Part of a small language model's weights: width 64, tied embeddings.
Each number is 500 + 50 x the weight over its row's rms, rounded and kept within 0 to 999. Layers, rows and columns count from 0. Numbers have three digits each. The size before them is the row's rms in percent of the matrix's.

# layer 2 attention query, 64x64, rms 0.19, rows 0-63, columns 0-63
077:589543451483505506457561540532484592494515427508497493513465600519462466630452489457490609455457515561473523463424427514483437544434537542534438543468499546598513562478437504460587486506509434
083:547500460581448514406519433481575468542428541465566496404449478543473572512478525446540584454511444579483604501550561476518493507493590495587529477476542510498586569465502458523535569454428489
069:575493501619474520483553571430469422586449425555581529451499420537491437479449468465542494464561407500570501514524526520488561502521504463466548569508446500462572582477508479442575465495594477
073:527402520552487365436542435492550416543483513505463543445417455466506511474427469493555497551512425535517566518568579492532508477500518451594585516493516498490492527454489461500516558380402475
089:462513506507449494482598402450539508500400466473559476399507488456463521468486499462540498476593432528538513439570526394494540568523553496535385442488516448461469588499469444488525549487388471
080:445571619493532456487502408416532556509570490499461451451495605556493567548509574482486476520601456449478496471526474546548493548513523539556464456616554488503440454544489494525569523479401544
105:519497492506503489475546515504417510483437482527569462438498460522504532545463472447517616401401430530486498484539430490563458560483483470503453456466481485549525584497494518433560304494558533
090:551475478445480529469460590499434499489476483596501463541673502524567488502505583479463493562547483477593478482438540461580521454452506498469543527492482512538414426472498516467448412595567480
097:454535439505513514489452443472579530511431574490522538447502489490444540481532531482464594408477419488383511473598569526477511551538518474590434490451576480436526550411547500562511485427415522
079:487443514571374483451465469471531480593488585463507528457453428514431519462488457459475436498496534481491544433454524477507465403478544496503525495533498496465515502391516519611440604448376474
083:505420443404400559498496577575477559447605444545463453465455512487528488545442397472484465561495496458538507453433524514492403494434441557428437559531453488522421476540488493492489461515552459
091:496522462577495485431513424431478430613436521455589510391398466542496537510484454476541521457402454470450524458559504474506490497495527436580459478462540538508613532506513476484478458448404537
070:510550530521566491479480383460538458505455555523573475399529470483515582517575466498512555442498488469400527526583541514454520501501576384596494450418562521454570494504535427472460454472451521
087:545540463502539502531539586543403478385485462443528450512420524540525532525516437472658490418475523392472474449519502485514471521515511514469438471482498546492503498510456431443535424528619443
077:474528507459516469470478509529548562508570497471466427553491524512552486574533480474518468477547527605615470514533490443539512495464464503506467460540562647452434501592565443504494553636532415
078:494538501514493514463565461411516559502510569564494448434412495499562479536485460466544447467492453495399459460543480495550437494488544492584425414514490521462542607450437468487486651462476580
065:567505533469586453496558479548413487516578519574419455478586475469508545592506522517478473595509541558582551484447410539499492486423441464489460465522468505614571466549527562439462463525540477
082:489481497436472530541488618544435501495521529460455472599617572520549445528482555468446523544479573518492476513436516516506539533452470571484428538550475533535411444516448559493464476601629497
090:480627509465434455446491507560473542542503490489421429527531538522507418483536522484526502519484519535468407543469445511535508472490439568457456454476437559405402452575562514458501552638554482
067:470455450510558541580520506496442460539487425443439471514506487517553456483479528523516552498466541485580539550506444437537551535485495409589491465402465550571437473554487429343510467586473441
088:479451459531519539517593542483473489482519413508497511507518399471501480494522481522623498555615527489605500557463388482494526523572490499414508467491421488534537483599558493413500499606543484
071:511466496485528548546491565604520563467591442504520449551487482473584523607544426455523561514466509514584563566496489499498435534418491486506511502489486565559437491554546482443512391600594515
065:481485543483557497563424565596458567461574537503468538618532504501504466554512479505519447469580565526517418562490378530512528547582407554430511454528487510512476484544485525597498494485592489
063:528578550536516416487567523432503449508441466468501512436471523464474505598447362440564445419469400503554464438479430539479491550491525461468414424521462484573512539535484519440464497451524559
081:443463577569516488460487408354508451488461516460484524416448463487495585378535504517542452463529550449476522498562561468486517497551567463496554410515573497427533503498547429481470453489414497
085:525566475563462418420513499454473453547357557437568514442455484545503536558465454455559539361456473518443501436515480440519505506492556491583419467466523528523516583424485492513496501468444502
081:609394519426460534496476498504509402545534437532578526487508441547517469485396498508550486518473420473603547554530517506486496484500454483499505577589456453503542511521545600387506411519519475
100:521541552564469468477508534522399500574352563479585489483460480599479496448478461437500472449409457460444455476476547501579518419455574510498467518460555510467514539448487474570510509415418515
088:455454520516536533437501422448527476471420541400526477486459476496484581469498502460404503436407464470488505505510494502529475567482548419561441467526575451578462554495522533535506455415340542
085:565479463505522520427562595531513559492596459538480468585450488470487404548524455450516477528605515498563495558450385519510511521479454556424433588534434527504475513508489535507461599589508478
082:517530444477584500546534502609432529475516472538482469538589499475487479474499515481437353577503581482549486480416440475551506496463440548389514448563466528504514496524530589519472527603522431
071:478481552440467428488561640488530470476544495540512500485549537448448377490552512429490538466431474472584416472407543473488512486510500489432598509466523561478569519421471440457482406505540516
115:602545525425573536482547509418391481471378508451553521521550490530510528577417511491500459487574555532452557527494543533447604518463507467509463471416452411537522470498497552419483454488554496
113:489508525515465533551476478561459476501469446480509494597460535616525549515435544535446388440502427493472485484473453525554509497539492465497408385618460557457494434590534509451555562574502484
123:574433623476438509464487456539498495458509611520512484533482556505448505433562477467511533503522481492448415477406536433507508549589600472519576513503512526579419571473463449570580520472494450
139:481456600471518482569492510518515412520411526529531574449548530543431540468482484522535489466425490394521393447549521457592523567501548431521470466517499546567521553460595455490495400564480463
122:495561433477444470412533506444525453450498478544382465529498520516528453586446523463486500557560488549501484502491514527430479448350437534540447566525473529454503476480525543474434650554545503
134:451498481501484469470441312503551528525479544498451396469553488473454480448557487521461517472477439531455558588526525493513494472529631436510492461454639505510508532521507496546520494472401489
098:427507495499466473514523370460593467385421406425528506499510560454551520488585422510516536482528486520469571528563538514534424522559563503474494524460472500570543392531510452474443578503481516
126:526492440434526579483514448483475651462477471523439581446525486491441533450524534606463504528431467607480476516505561509429485492493483508501545504483511413481498488492494525488437460536673457
115:518487455435394562492514464491542488548454460477431467456550548502522489489519499526426584556524449541489485389492492499450482454552451573555442589456430517487556473467564543428540561631505432
123:534452452373546487539507526542503649594557457551453471483497460498547536538556447567551495504515523520516583423477475541461507471524574575492510532504441412572485476543470486500505462475512375
124:550548403504382511522450477502483563544536477517565469465564499497462468433558502497530534448472588585407486544566565535479450551405493528513496597458452495480567522586491454534452421498524438
112:463457512528500415581448666481498438483506488521536529559547514479442490506506420485520447435514498443544432509401518457521507528519533424509527561505507491512562530432502501566551425513375587
117:508538575553464513462637496455434520519409423539617496525416451480511514548444416466520493526521487569553505487467462508555516527462477595519444525435462512516599582475542539538499499552549557
108:496533514458534601444450551482497451501450509456383481473449483536511568487508549558425512529542524476451543417542512587558562472522508560530393531560497544506399445562477405565431479497445499
110:488469479532502476543481475530495493472495529482522444397397367485496538519447409485549466458426456466497478508543564533485437514484467425518516437488533485512578561488633556531523428376460541
101:466509520476540517606478511409435434496635510462418460502507468480467460549469453520413503547518486592514494505417482443425464533564428530491443615443503492497463498520493555517453470530606469
113:510477493621515502558499602540550480525545478442549496506514489609517472480502421482597423451439556511515525509502451512541434521537494452445346495458428414444509444466508465491475436507560518
103:505493559552488487434582520563500456458472532500531541568437525516526366476415478481595388417485479480541442502456464467549536543421440466535421469419521484490503556483571504437464569522548488
107:542554475569438493563436464457480514521511472479511435481581490525570589460495524545460465480543522518592508568514543629513555520406436462523527424546502517447558448594564545437559468509477426
119:407534541522447462494459450529515414508464528465555502458565550388464539507557606492509583568435475496438471514505584429462504394541587458530545511499502557500483440487608480509505477444455535
112:419548454468376489494487477478569536481610506475469535511447568459408520487588505478441553491525509519454495435531474485582450484496500586511471567521471576453467456505539387533490626538503482
123:458444646474430492493492367530501458475438432478453483505471536501512549465560459515393500492545430509542438407486485497480490567580517478535475511538493637539459506516548490494562541530520436
094:503404498532545482462544639526455474466505553523448513599541487445498458499539401526588511433481492416609485530445492464571582527460517423478522485502572463501538529397538470520469460512500537
123:549565508567423511525470531400351482456513502562484511474557488502524472520362530543435525555515482517524437558519591486544545478465460551460587518590466479496575476538469504483526439548444481
082:540470548501518483478425542464429579609536431593459542433498394543543494516538465557503476592449535439637478548446492512512497491431509475500596485532526500448516513470551420459502475462471552
127:503472540458457470476432378461514530506445349528448520430496509487466526462570457482395506502438433545468441505529502475429474496487553546525483595464474526536571531494515493441457536586576417
116:482470410443463582581489502444554524406590520511503450523498398517557506440481498499622471518498467392484505522481554497426469504384478474517471480479476441500439484510595495506516505499593424
114:518463473466587538522517560512450467590571440449562557489476422436488459456514504473490487528543505435506582513529436481431564598409432452500421477464461510443486560459357516457546511493520485
109:452494481494538540540522439448459537488584515493482443496506385508629504546492491521493443490532546444533531486457421531435514402483431545502577460569520503552502500582465593473523460457643509
118:551477470460559503441524469630535422490476549466505436545453612411471574558547573463467565504532500449543550441550509522530499565503407517507518503463552521461473444534565544464463530467383494
137:472411506456518531470543553483521557436594542508448603476509525397547491532536464483466545455473519455460522482558523554497607542550518562454487489504541447499480535339478448416515580553485482
096:461466460461521484640496627582591507505520437568509506481519435483500495510517485503514489535435475481493411551554497491414448482532455472467545465509397530548605497410518537528434459565559503
# layer 2 attention key, 64x64, rms 0.192, rows 0-63, columns 0-63
098:500480557576362455461656469582527520558532545582418442510475503501531503474503532512522470544522526520469492520545442644527549519479552526563490444467470486418517531422481499504541488479468535
075:488481566571386435483616457537564504532544486555418414492470519546539466453524527532506447540515513499502485535496450610501560538508583522606521460505491498374480518381508511533483483477501533
061:487557438396636561513386471423508545490540440454591438511450434493495497516485461537499515480511422543506541463452504418502520544476482441525471552512577493578468553530439438506492542457412499
090:474552501429663532565366423427483460478498480486551519484509487437492506506523439480468483489549358471538486490534519428484507503497447456461450580559576452547488549550510565489495548479493517
096:484481447425637567502359461435479468469459486426624562493527513493486502473513478503461477458488436446522478451472524449544465500526432434461485561584549463533573480545576546487445545509478474
100:499518501448679581614422508457483501483494511469622557510534492460506526539553464494515540473499397439555504473502560466500482501527460486452484555558549492589565508554549537493521575551519474
087:508523510543334471507655578564503515506540504560442396539486533512513463496490525487506430544505529500472485544460438623514569505478580507535496480489420534439502505473479455508508403492489512
090:475495481588428490450535539514537514525509529476476462525404522563461485428486514499547556493433587529378492566477437545434448515584528506549541450394530545465431420559505439576445447460510497
094:446520413483595576492372526396436432488464497445591510433545475513521505513451490512457591466443514477507530472494532411512478477486404527455517477553527518581529473553552443429487463542517434
088:488470583562417458492644454568527498508540477581378418507461539504535483466515529511526385540535505538463508553498481596508532483485561520577494462506478525384483517426441518509500501472489556
081:490507561516446450493646474615546562487554527589462504554471548480487498508505528543517395537504484504504525508515449621575521513493554530454522464556464528460538567448489542570584504434429552
068:476501459536398493502598529537482528453497476497430435475460483603502521488508503513538472522557614487485409450516481555454514538523531568546463453521354511395446469417532433485498411519492522
076:480534402458610565510372578430495481480471470429593573441538474527456505511486514497499623448483491437527490437489541434466451493530412518469517514565515511566494479572544449441470484516520459
091:513482521537307486463663503564505544546555490555435468470527487561489517518485546521493512567457565526480505522534423568503515528491556507538515439433416488475531504453504517537515399479473533
070:500429379570447459466507422435508472563462453479511537480426450521421539470536567504430573516409560535412533538488495462448442433536470544547563536400495458505524421456505493507482440493558512
098:466502560415591484537468473493501480516529550552551523531544502485492443510512471456516432547630346473487535491528534531478601461527454497445435651551507504475514530537482556513513552452433510
053:502543553449489560507522537486480564436454424528532487555474557574520540485494454418554527497583432370550426446490544575399524571490515528512445534514479533532490553501520591433496454544570576
088:500429537493360437576632568548496548465551486616448431495541549513520493462506475449547451562494484456421506512428451594553501509451564469491560485443463458514495518459511545469497466452497513
114:452436578511436449494625464544520518558540520580433433497442511456530456509467481456501460535589427536508491552526470618487572462503560476533463558462513527397514541471424521448560512436473553
073:555518426519441485477541469487533477564526490543426492440470446565547545497574468477463619511489621535431393486574472551491482574514496580556538457390475485478465495516491437520474423511499573
080:549471556517341466431629556533582545516518428533413469575489533574524499482483538535484465495508571549544441498466491534500526517544559487528504492487419556397492501403447489525526479513539517
072:524528472525381438511573604579533547522572471541465470484511510530515517490523593543523542535465554476487502568468505580540483450494525608510633455498469478492476550487490491532587373446504530
052:605442463485471481467503552451429478480502476532525516556531550421439467525465587469514592514416523545510524595402536421435442480421506454505508517404461486606527508481431488546533523530575510
052:537440512376583533549427493532505583485488486416537556576486429404460466428512575428562562482520459442461512465479511465381530510570518483462464528503501526507589537449501570509529511453534486
079:464555489486616517575445584478519441449485439447510540486504456568468593586531531529518483477456488476528505460412498421493456416545518449443471535569405497554499409530546509525410521561558486
090:496434537563352447481642467550514493544525507552411420503464524530518495429500531475518454559515540545430502538498437588473525493507561501583486448465453496388496481427486483500485451458504549
101:509563423485631524534372497447459513420476504403586582502552516522474512518507467526495581466453494470519503477469572374480430510472433462479531514519574482597510442527520483509460482543520477
091:456496583534457508476619479524524502561571552569418442485406516460480462506483511462565424515617462543491482556568460550554541550527575497544486508523502528386478521517426487520551534470449581
093:517576419499625524546341545420496482477468513444577596450520464504492513529533481482528559458446550463463495481496538383521437503516419521459529480552475491520502460521539420503484489525533415
077:483487554459541521490446440450509481495526512593487470528506527477503494471444469506494470554605365446485552525584569505551558488494451456525443534531532487402516560455448544452594502444358549
087:505510488588398517369506463546455485592473505477436523447432479558468487458494499497512487511481643558445543512510461540456470486509527510526490490394462480381490467414444462516443416466493486
074:465440601547418499514597493608547499458519527631388411525472481440481501483450518507495399528510469494432461539511454588490593464486577500518522511481485480444477490456476538520545485449501549
125:480449450550453545502456528512502440498492524499491549481469504492506537486550508511480564436366586463405417552489485469496391520473449563542494421501570554555406462537570371482475497550512452
101:499569447462623553518377439451405438470474523481602545501538463482479475524514498492490569502548508459538518445495565355543512450457466488441494560524498499537518528474492460424460503579463434
115:446470549491487436579592464580528544440537473507446462543515531511482539552500472495497309558464523514480539567521508582431572484519535487507475552473494487490580519446452553482522541389528559
138:559441427543412474494540479538447514524480422435479536507465479570539567503467497575509514490373596559458502475507454524474474493491555473504576443415419515513533435493452450471439408456547408
114:430473548437554628570454461460533453532517537502538472483519491405549493462547524520464487502566311434446494511497546501553554476523481534502473567562565475494427527512479570459553544510488457
127:501567493443683533504433494403481523444467465440565622486562465513492492527511429523475523490515458526533529447489535409503477501463425497436513593564543440587529510521484496489494546545508466
102:461507474555511478482450691436468501495494478458441545509532420524472480510480489510574560469451602521501501502400493432483424517451429514395578413528476454474477482475508452510441494478553479
127:496571466584372531353546500504496515511467539434455431479480510560477539466545483463456485466448646512437500511436451469496483464435525513541518426450445475531419453467514450515553445527486519
115:488504543521507552563522447391406489473524531544505481539554527515509452459472502521553342527538513489462488560497558497563601496479604434531568438516512455494458561523432482600453558534446487
113:482513566534391472480653482569495479486504519623383406492505519487481487508461552481535397562489528576538448524493428595539484527492538479542437457487463491458537546490501522526527486546451526
128:484446550539362441479671530576531529524524497575381433499456523509547485510470513478509457543508512529453492552479413607503524504502581512535507490456466513451463522443468513534533447452517553
104:571513433509523521435364450494499514413500505387565497499472520547517534503447580529530614541489487470526515499495530428454383483546451509456566538501551551574496469566537468507436514515585457
125:455404617518488504505503513563491447557584552557452465516473567463548447490482473473543433498584408479500492550566466598505601526478517466496455545550535549434498574516438530481597538449474540
112:525528491483478430509508377494451526618475469516598522494528538453439535517493481523465535472518509531517491437511495454578486563508540530484491411501494498563574590450545486401524524551417348
099:517554422516580506423467475550524515483552504429559530525475545410527469572491429452505634425446506526525454437485424413425450536569467503458429508532531481545489509542391518481545472546520536
114:548495431504550522511323562463519447476472518397597532498539507563456504503548534541489542502451636474528539543456502395477439525513492490530539454521520521583445471536516476560483465562504464
125:518476565502386444500620467567519543565558506585424433548456494481517478496494551491513426582568510539533500565523389578524560515478565468553505487482474524421433538483447522508502494439465570
106:490467480437613581583404416475473468529469515434539536515480497452547495487558424524471414493537377456456523487502553443495541453530453445463498591606578508478489488543464498480512583479470503
098:472537535423514548464468550456470517488501511615527538495561550481529504576463525520458622534529448470518508448490529337534544474523476550448565526536589491598467563471521459460481472586547455
103:499484423506433469537497571443472517518497444418501552464547447604482448390482511539442521439451573423433507452524493479472455483451501532464547533511485443483619475436470510520442485580606428
116:503457564545413423467635498540510494535530493573369411515460509534525494513473540519530474549554518517477522545463449634500536476493624480531497497470417509406494517460463572510508514479496532
117:482542457430641534543354494428440493461475497428609547514546482500476509557476450501496501468469465467520551481506564368509510478476449481428492545547524468597571527507477504479503521519497428
092:560553430475572572464372383449487476568433491433591534483533514461499528489461557526485478537529419520481482477505530440449440468527439516470502599508526437534498465552466530478440604515572501
117:435417529512346448455566575569540473474524511518463435496487541516505473449497523527526512502513634459442475496477448551472480488508542536497517419378471526438465497444509443522452378492499530
089:529562543582391454458660456537524471535484519550472480504462515454507562475447545585514489485570451519528504520622451536520586515517547570464492473397467493451519520570451475485554508507487555
115:458547448494566561528429555449410499466478524358561551454523445556520509527444467532539517436399511459454570510458536404515498530438464425439501480489473472577475503530485446534499400462539456
116:506529455539422570478557484474501490544438471489461473439507492542473505512589632494485537530445584547410429484446475499469514491612531539553584514488467414448438453491434467468469448523606457
128:522530427434653546511353471406464461494433507431586538442494487496457518517510504485471542442462470473538492468505528379516458489535414498477493528540537502584514461561574481513480503503534451
101:490558472455554556464422613506497428476419480492592553504547513433386510549500565471501623456463492523527489485483593446475484534546500527483476506535486459536507456500516469484521426650534477
122:557539399486601546567344483402478491495455497467608589459557489504508488505487453483475566466429470477514500451481572388484464493519424475498506480540521494576540520506555517518470569532493488
124:473567477400636517487393447451521538460438499459619501514538494492472539504518584508521521469532455454545465456441535440518440497508470419498474573565483491586537475601547542516445558495528517
100:524493502556399462463566494576514576514599528527426432481426491481514460462447538455625479530417505530459462504474457544582496490472535511516543421426450478451468491467409496529522444414575534
# layer 2 attention value, 64x64, rms 0.263, rows 0-42, columns 0-63
134:441510554488474528563581364472478458496508551412557465491528461504550599519484513402523496439515599530520505560507466468498453497523550530510519514489552588427431490578467475464506591469428417
101:473483500507583496434421465554538489507544529476519520496458529495550518576509547438478477507406533497479561508474434512445579535483477547546438443474502354425590567537446447573583515453591473
107:484517434438470542542458577550444530556488525545374534546469566503490420483483446563493367589491500512511469484485501517532462528517483506366501517419470547620523451542503535510550523562465479
106:545498581479538483480485428544515402452535486455475558464548538413490548569480567461445490469418487464497575536452411515486505506471499610581502466511538487467532530476537521517605507373577432
101:476537467473428445587449543495580527457563481526550469433489466518469442406446474564512502423519504500482460492403553456413643387534501515458496512421513478497535458454514537504542454530563550
116:541531488446529499466482468539405380542527489468511500559488540524549473488471502518541490522420441482515576474569436564500496557403562555527485497636472450546526503439546378455472477431566542
102:524511336519474466478462497542416421493582498517505493567513511651515454489490479547467458567495437528484465466451526556514454519472541499443477531560481587569488498493401587470534484529572517
109:600484553520542539547497522550508434495541479452504531526515436578441504475439537504650463452440450529520513473525457477460577481430539484587467503578483455504621433462521506534497523406545572
098:387480544455530510428493517556467486494492552487553488527577441588571488469420497405553428470456553511422527492462533525388522570497506522574512512458549556509520517543439517588448609531496467
124:554508535479473487502461494489593551515466387514502502581457497438494496602544497558500606509554542454593477541416435574498467451510402475430469456505585453503499532507508450460583414486507551
114:504500546487508512633549460473527454519523527457499520481496457571519585446455492511628456406500453553501535455541505460425597458483565491567484534540422476511574416502571517571422497462459546
118:477497545503485550440514475518461418451548510410645459451530457535444518513543565403506530527464552448439484593532515492516518505521601519517470535503529492385431460488460516474504625451555497
092:504486450500555654482503488548451512591497539458463523483410609496451486508410530513569466548508475533471529476534432498509513519514541543414510475438408491538551477569546423466507526441386472
092:471529487354450490433467494589585528511435476478543457606499509510510444550510475535503574496546490466434539448428536546452444576503488461503482531447561509605463481439422474534547426555514547
109:439488465528596450401545415469510480506449547470582478505505476533556584437425524471510577497528468569410535449532520543422516518458550501641511525544468492486529552573466473558432461491461539
091:546514490491491457503477500547408532493459562498537385536451430561539526492482555435407567551478480530523461535540512494542500645506507467513475512584521436456489545584437429400557460572536523
119:553516466456459505518492509555481473489538510463564465525479445534389482610530486513518564609485515483524495586486469540540499465514560418416430514493561487484473428550512497392603511442589590
106:451519453512480423519518501474415485527479656495502508482504483573547473438354434475478451512492478569454494496447508517485479487504537481509537516488530634588509500653538511485534492495477555
127:511457497482531605499500487562429576569446507463485431547476447553567538498488532425568485551488505557587513545524415513506511633482472524440464518502479460483513485591475424375492522506464415
095:558564613410492545507525548554503489482471542476380560475500522367419462542499442495520439569444519501498569499550421430533475465477551419499491473502519510540500454556555445499566542425522500
122:471531446396452413515468544582515411465518523503505495521531489485371409495397470543488464511490517456414510449485556515454448414473547447502505527465543582561496448477544521548580519494519597
105:478539450371494490469480520550504522582422522507480428574498517495564465453464431535506557574542475504517538483499483588512495569447545472461507558593478505617475469526524417401549391513500527
130:463517488518512441551529516463511539451520615489569462376506456552486511369449489461477525490499471566456471493541563421467639468505593448597531520537466470407525471548494508490510480510543517
129:574503493508460494598497408440515411464544497492508492511508521507518572572563437589489500502456446487553518573390374542525495551522517545443404484522476480504512476477496513375563438471535456
126:509524496438475468518476542503589510472469633552521506439562536488454440500491412532420477496452473486393540531423525490554537578531581496555541512505508508537539446422494535438603479512621485
104:509471462526460433558503498578413467452617504451470535483499473459432466529503581487516461512474534522527517470643551407528433415470486459515503484445566585459439506523552494562538592492472566
116:538550545483501606508557550478449520539462458567445452495567510491528494485560446473516475523474533461600501557562492521564488570517497524437526523553475479500460520427513489369377536538507353
117:494515496517466435483459438437459487483495620485577471450472562482532492479545511510380547553424459489444486589487435486586520583523522574522471485504518409465505523526488379403558457497556516
117:505530544387534479420487452603564505487473504440554468532484501428460501585425524514484629503521505476426607448477481536454516482472517483594501494516540449493486518505521395516554443417553560
133:553491508492486541658562467495600474509506475478522483460530477526395525478446482507606496340536504519544476480477489439495539452504534516503523515497474511475554408384500529419522479445473443
096:563545532495496567483510542529559533510499456448488543488420499492468436530555446544672487470482476520525565437553488432469500445469521361478422456447483443554516462450526464566503481485504606
116:550569531502464439520527546464458450496479557555430502466584501502515460415469457479410479475483457489494490498528547489565447514485535523577578545680514586556461493404552528442463480502574479
081:543472475501482448437509531557498432431541513396592435532493507516489461475500514485483585447503465543493459490540562546454473589507572479510494522520561545535441405452388489443597529577581573
099:544491496471520530484566596548463496506485404483523560515585556445449441479531436552468445560468467527498542448620550555499411539506556487502551532518513542521413449348500495511493565544550487
079:486579523499507535502517474516434524579417494515448513393536475457527525474462493415416412540431546420444552468471571473528483483494583556535617598505503505526465541489547533515596539435515452
117:470496477551490475386503518416494475513497415510559548551496549422531524557539454498479574551521579497542460527596481528529442382491482481492531495589514467398392585505491448438490522522523570
091:448538507504496501516480509488407539616494416504416496569377467468565531558509474469514553449588555448552525445476469508488571432446472456408509468507499410581508581554493447471533469509515551
075:398491563425448535515482457515466551478488489525549550486496539431567517554519463497506533581489540532547511506561464458487611533517433581520484447514461395396521545506479334456497504516530451
090:560536538493507621420512545553553481549463379500472561559453583519482491450504536519604516500545459546519518470623497493459522465549448466519445479550429456521538494466537441549418482538410499
088:460457485482487538477521529514519419476575421436558567611508529493502487575566482544637536516572519555543499501608490548414488434475495491378405465486481490453455503491468478489509513546516561
078:424536422507474445484501483486426428464597434439538491530535434524486494487473509519552483520510536486485479468530526529438458347365529537436530539520554563493413549491519563499485529438530601
066:413504536479527551473517561580583548487434500507501460476496562485525496463438499361487455405483574465496509492422571515486551565498541500507512573449522520548490484475554576546552595569504386
075:541445360481494501509498447527481515522474474496542418561463446563556543500492537536551557512514449598600517516614548562467483581469430496458484487496450504512535582509486464425499395573480548
# layer 2 attention output (transposed), 64x64, rms 0.153, rows 0-42, columns 0-63
144:507498463490486472478517663504529547439494352596497530432479478446496517525510465513502574504493341504543484450544527534465483549486484548483544516473439466557558544452494501483484430511584554
092:540490482487428479522550523483467476545452467545560434542585476512508516463453579480535487550538473500563443516464505496541485435467510425414580559504521527569377409448590584434410496571487462
119:446493535597506430424514406404621464465415494469573475477440523482497564496574522496530572436527455508511547511545571490423524450517530458601486502494582483435483517469517510497503550463438573
113:499470494481455534538493613425451590542508406589541457554514474573558396414491445514527512543559463479520477495539561516516535506464501499472498593468518512446478444533482523425439460646517491
088:485529512465582535443519407552496443557391468469480534542466569470471525576499534440434467546452522552512536423607467493577363539465526494536479451593516502507422514498509474477434561481471465
166:443512533488491538524467508421576527440530546545438509484551463492461448470605560529470486552574541521500474564409500472430517406548434522446578539477465492396439460524494509513501610584565445
089:439560632482548502473574521505528595456378502418457490503511478446488569437572539486478478455552552518566532513511469446430572418512532543485525426527539432480423494487532417553509481510492453
113:455528498395481486466477418456510572492563488547435477567542553454548473489567522552329534588537609477488468515519540513547489460465431529498526538520505469485427489543485508450503523584427441
113:523505507488523479520512476512522515500528360495495492470499450461499579516537552510512578526509497487689482536569450437527469459470463476469541403542465481477519513544541506359549389515553512
149:509518475518471513519512493505368418596483589527534584393526489538482515467437512486475443544476460492388500440574594475593534528484565533557519515502421472503526524412487529501432547490442480
117:487464530431493510395469468546516509394526461559425459578543605403512463582581551493374559533525506500492445499447519502555476548495456526502509538483538554467406504524478516447524535544581471
114:533506481456541534554492485482529560561501395559436523514495402499548514459483473585427483498508505516625522449501444589423489470467465463463545549498447459559595475579511476587484405496438445
105:555440512553412422439467552425678492472479469478508434540507461504470536495554445530472526480436496530533596523387548472473434457505505505555532564503572468505482540453509513535548587477475528
072:508488576592550512522530478461367439437559510562501503427457462521501607445455482513495462507485499493585463533577500403590530406463514526504542379493488526446582546531516463489503480518512464
093:501436514483462511586516588562491490497594519502429518500506485463511482476529512526504421499464541461600474534440447452518515531552446488376466450543514599539395476490507522441589524521629447
073:479488511497512465566527507472541470422539500532457524484539551419424530563454498504569480547606595397511495467515463472502486442516510517444503444510425521563552432422588522633483517457459594
129:497494481494505512476521444471545513559411461517420576455534496495517556398498490555377466517523529512493484385545530533489554559542509506513561529500475469524576505472504498651437531474367445
115:498460518519478458455546504518621545476479394384482558425460562389454520503597474500595554464535529512572507475555491457490471588531499553488474427527519460506507527448484448446530549535540423
125:499489489467474400549455532471622477426569510554443546506530504426456519487512523572480559564456505420465497503514588496508421397533521437514613494542501476469521433444504548560536491461484607
098:433466367544428480519483498424542478498507410552516512500461515552517503491467446567494565488565497496475443494540570568435539575565464526537526523447545535479514508550522507471450583521323487
097:419512463582534590465554396374535495514453467528459503424444457565561569482550449481476438502528512532563499513542410493532507614479445533565448440544509452461516544520527457461491542545485454
111:438460529592499506581489497486504437422588532504450578470457478421460540496588500586530404540504547471482466521517521460495500492567501488508558451475522507403431476504485514553486661467585497
116:491441473454508516486498450594512481486491447472385535618492543380514500570500483578494494539490555528550541484485419553487414549520456511428464443491528543601406439517521552493465550509426531
133:421507561532494523410473634555471522540440506504471507530495518477515458456460529446493470523544480451502452399541634458435529459484483565475572557543550483451425523489527502637448517471543528
109:538503499611554515463481471536469502507511391501496471545337491482597470445477443526561494498527525519583462480547495487476459478475464527451534460506567507452534495601551451554410588479436566
102:421527500484530553513558513398599574426391528514473488497545513598505478490542438482526491487521490505375510490471437571485509573491519475558433516529436444519620522478538532470470443578488448
120:527530401514514460491403490513549516534555533481509542490459442491432500511536530516483547541519489534481483565492493505401484440600452501505531514421513555476455495538405499622541456401513658
119:483494509508478501496511557532555481526513518509471520496431532464441416504427500536640460507554562478545485412457524504446455379514477441404552564514496495547562463515536543631400556507491457
102:532411466558488572596498569424404459479556431539428485485558490554480536446506476544477366548534540476509442516518466442626496528507484506451566449513474537488547506533551508481497586562473460
128:515516469497497480356444457503451555450506462573440493540447550499558511507501488534370520591415474525452517515502513518567436538424442608557489500499572448538449535515442480537469539498553583
118:506501502489470486457521396477481457470488577506516461493551484523538543472424543478381586485480521555401427516444552527513453484519484545540570465515535580504495524529530487507491589560413332
119:433528448501562491515471496511484568482633494459491522495435523461500416524565445530560509528610553499473468542556434488432537510559425598461461458407508479470484490585421387545513515513500508
074:480486580436535542528478449501547508480548447576432440434496491372501599532548510545468558532500516430534589544548477545502452398476463601471516455496508434479512562509556524495495427483505392
094:491477488528549486551443461508593542473612453527487457457374407578590588473541462519510567472478505459427504536512406528458532525491469548466462461479540490448519494625525464467538465555517451
061:543453490562505482559470586456482490469514444480536531523465463564559491511524378570593537466518469541536576544567446529446555579474513463485366466494428464446541473488497434500442470512484613
122:548449450445498464693472509563545570546519486489466494435508441478469483481495492508496456484431394536449526492492468507476539592543546488492507469442480512598551520464504514549531565425580409
100:543428496480466493553481513494470450451486615500509552444662548440435489487518543537537490534506512606425549618525487487465469544536567468521539459449474506499465452419413545492441491511499434
076:502481451584495441541495573523494537513433532527410513474591553477461384432498529537530454513484455546509389523478488503458460436466486488490542446507578540498537427575608613448462539563498485
088:473484449444472454549477454469520543515527539518560394491517480480601508487531475507313505487438536532526425557398534507467470518525520557551541515481603531504427498556494477437599533474531483
093:510490506441535533508510459565565589481439560494425483459481492460498466418449580467452509504443506520490495490548492513470492538537495494551570522534580491454476488538521512437523429526662324
081:489503540497508596516509554453557506544413554533452554423483498541450453459616475464418460521476496518535594477469400489491593558602478494497444512499456488472510529449442445481531476507622433
060:488527413573550456453484491416454467474556426567551462560505512533501520564508567534549538513446461528559548508582438590470425558351527452514515456539503487450485491474461522450455437473576552
052:475497627405557491454488508479568507386521532545426488502538486416445501447523533444473485523477548440463525491359437471545543425485583546519499509564598568507491517457512479525528480522570491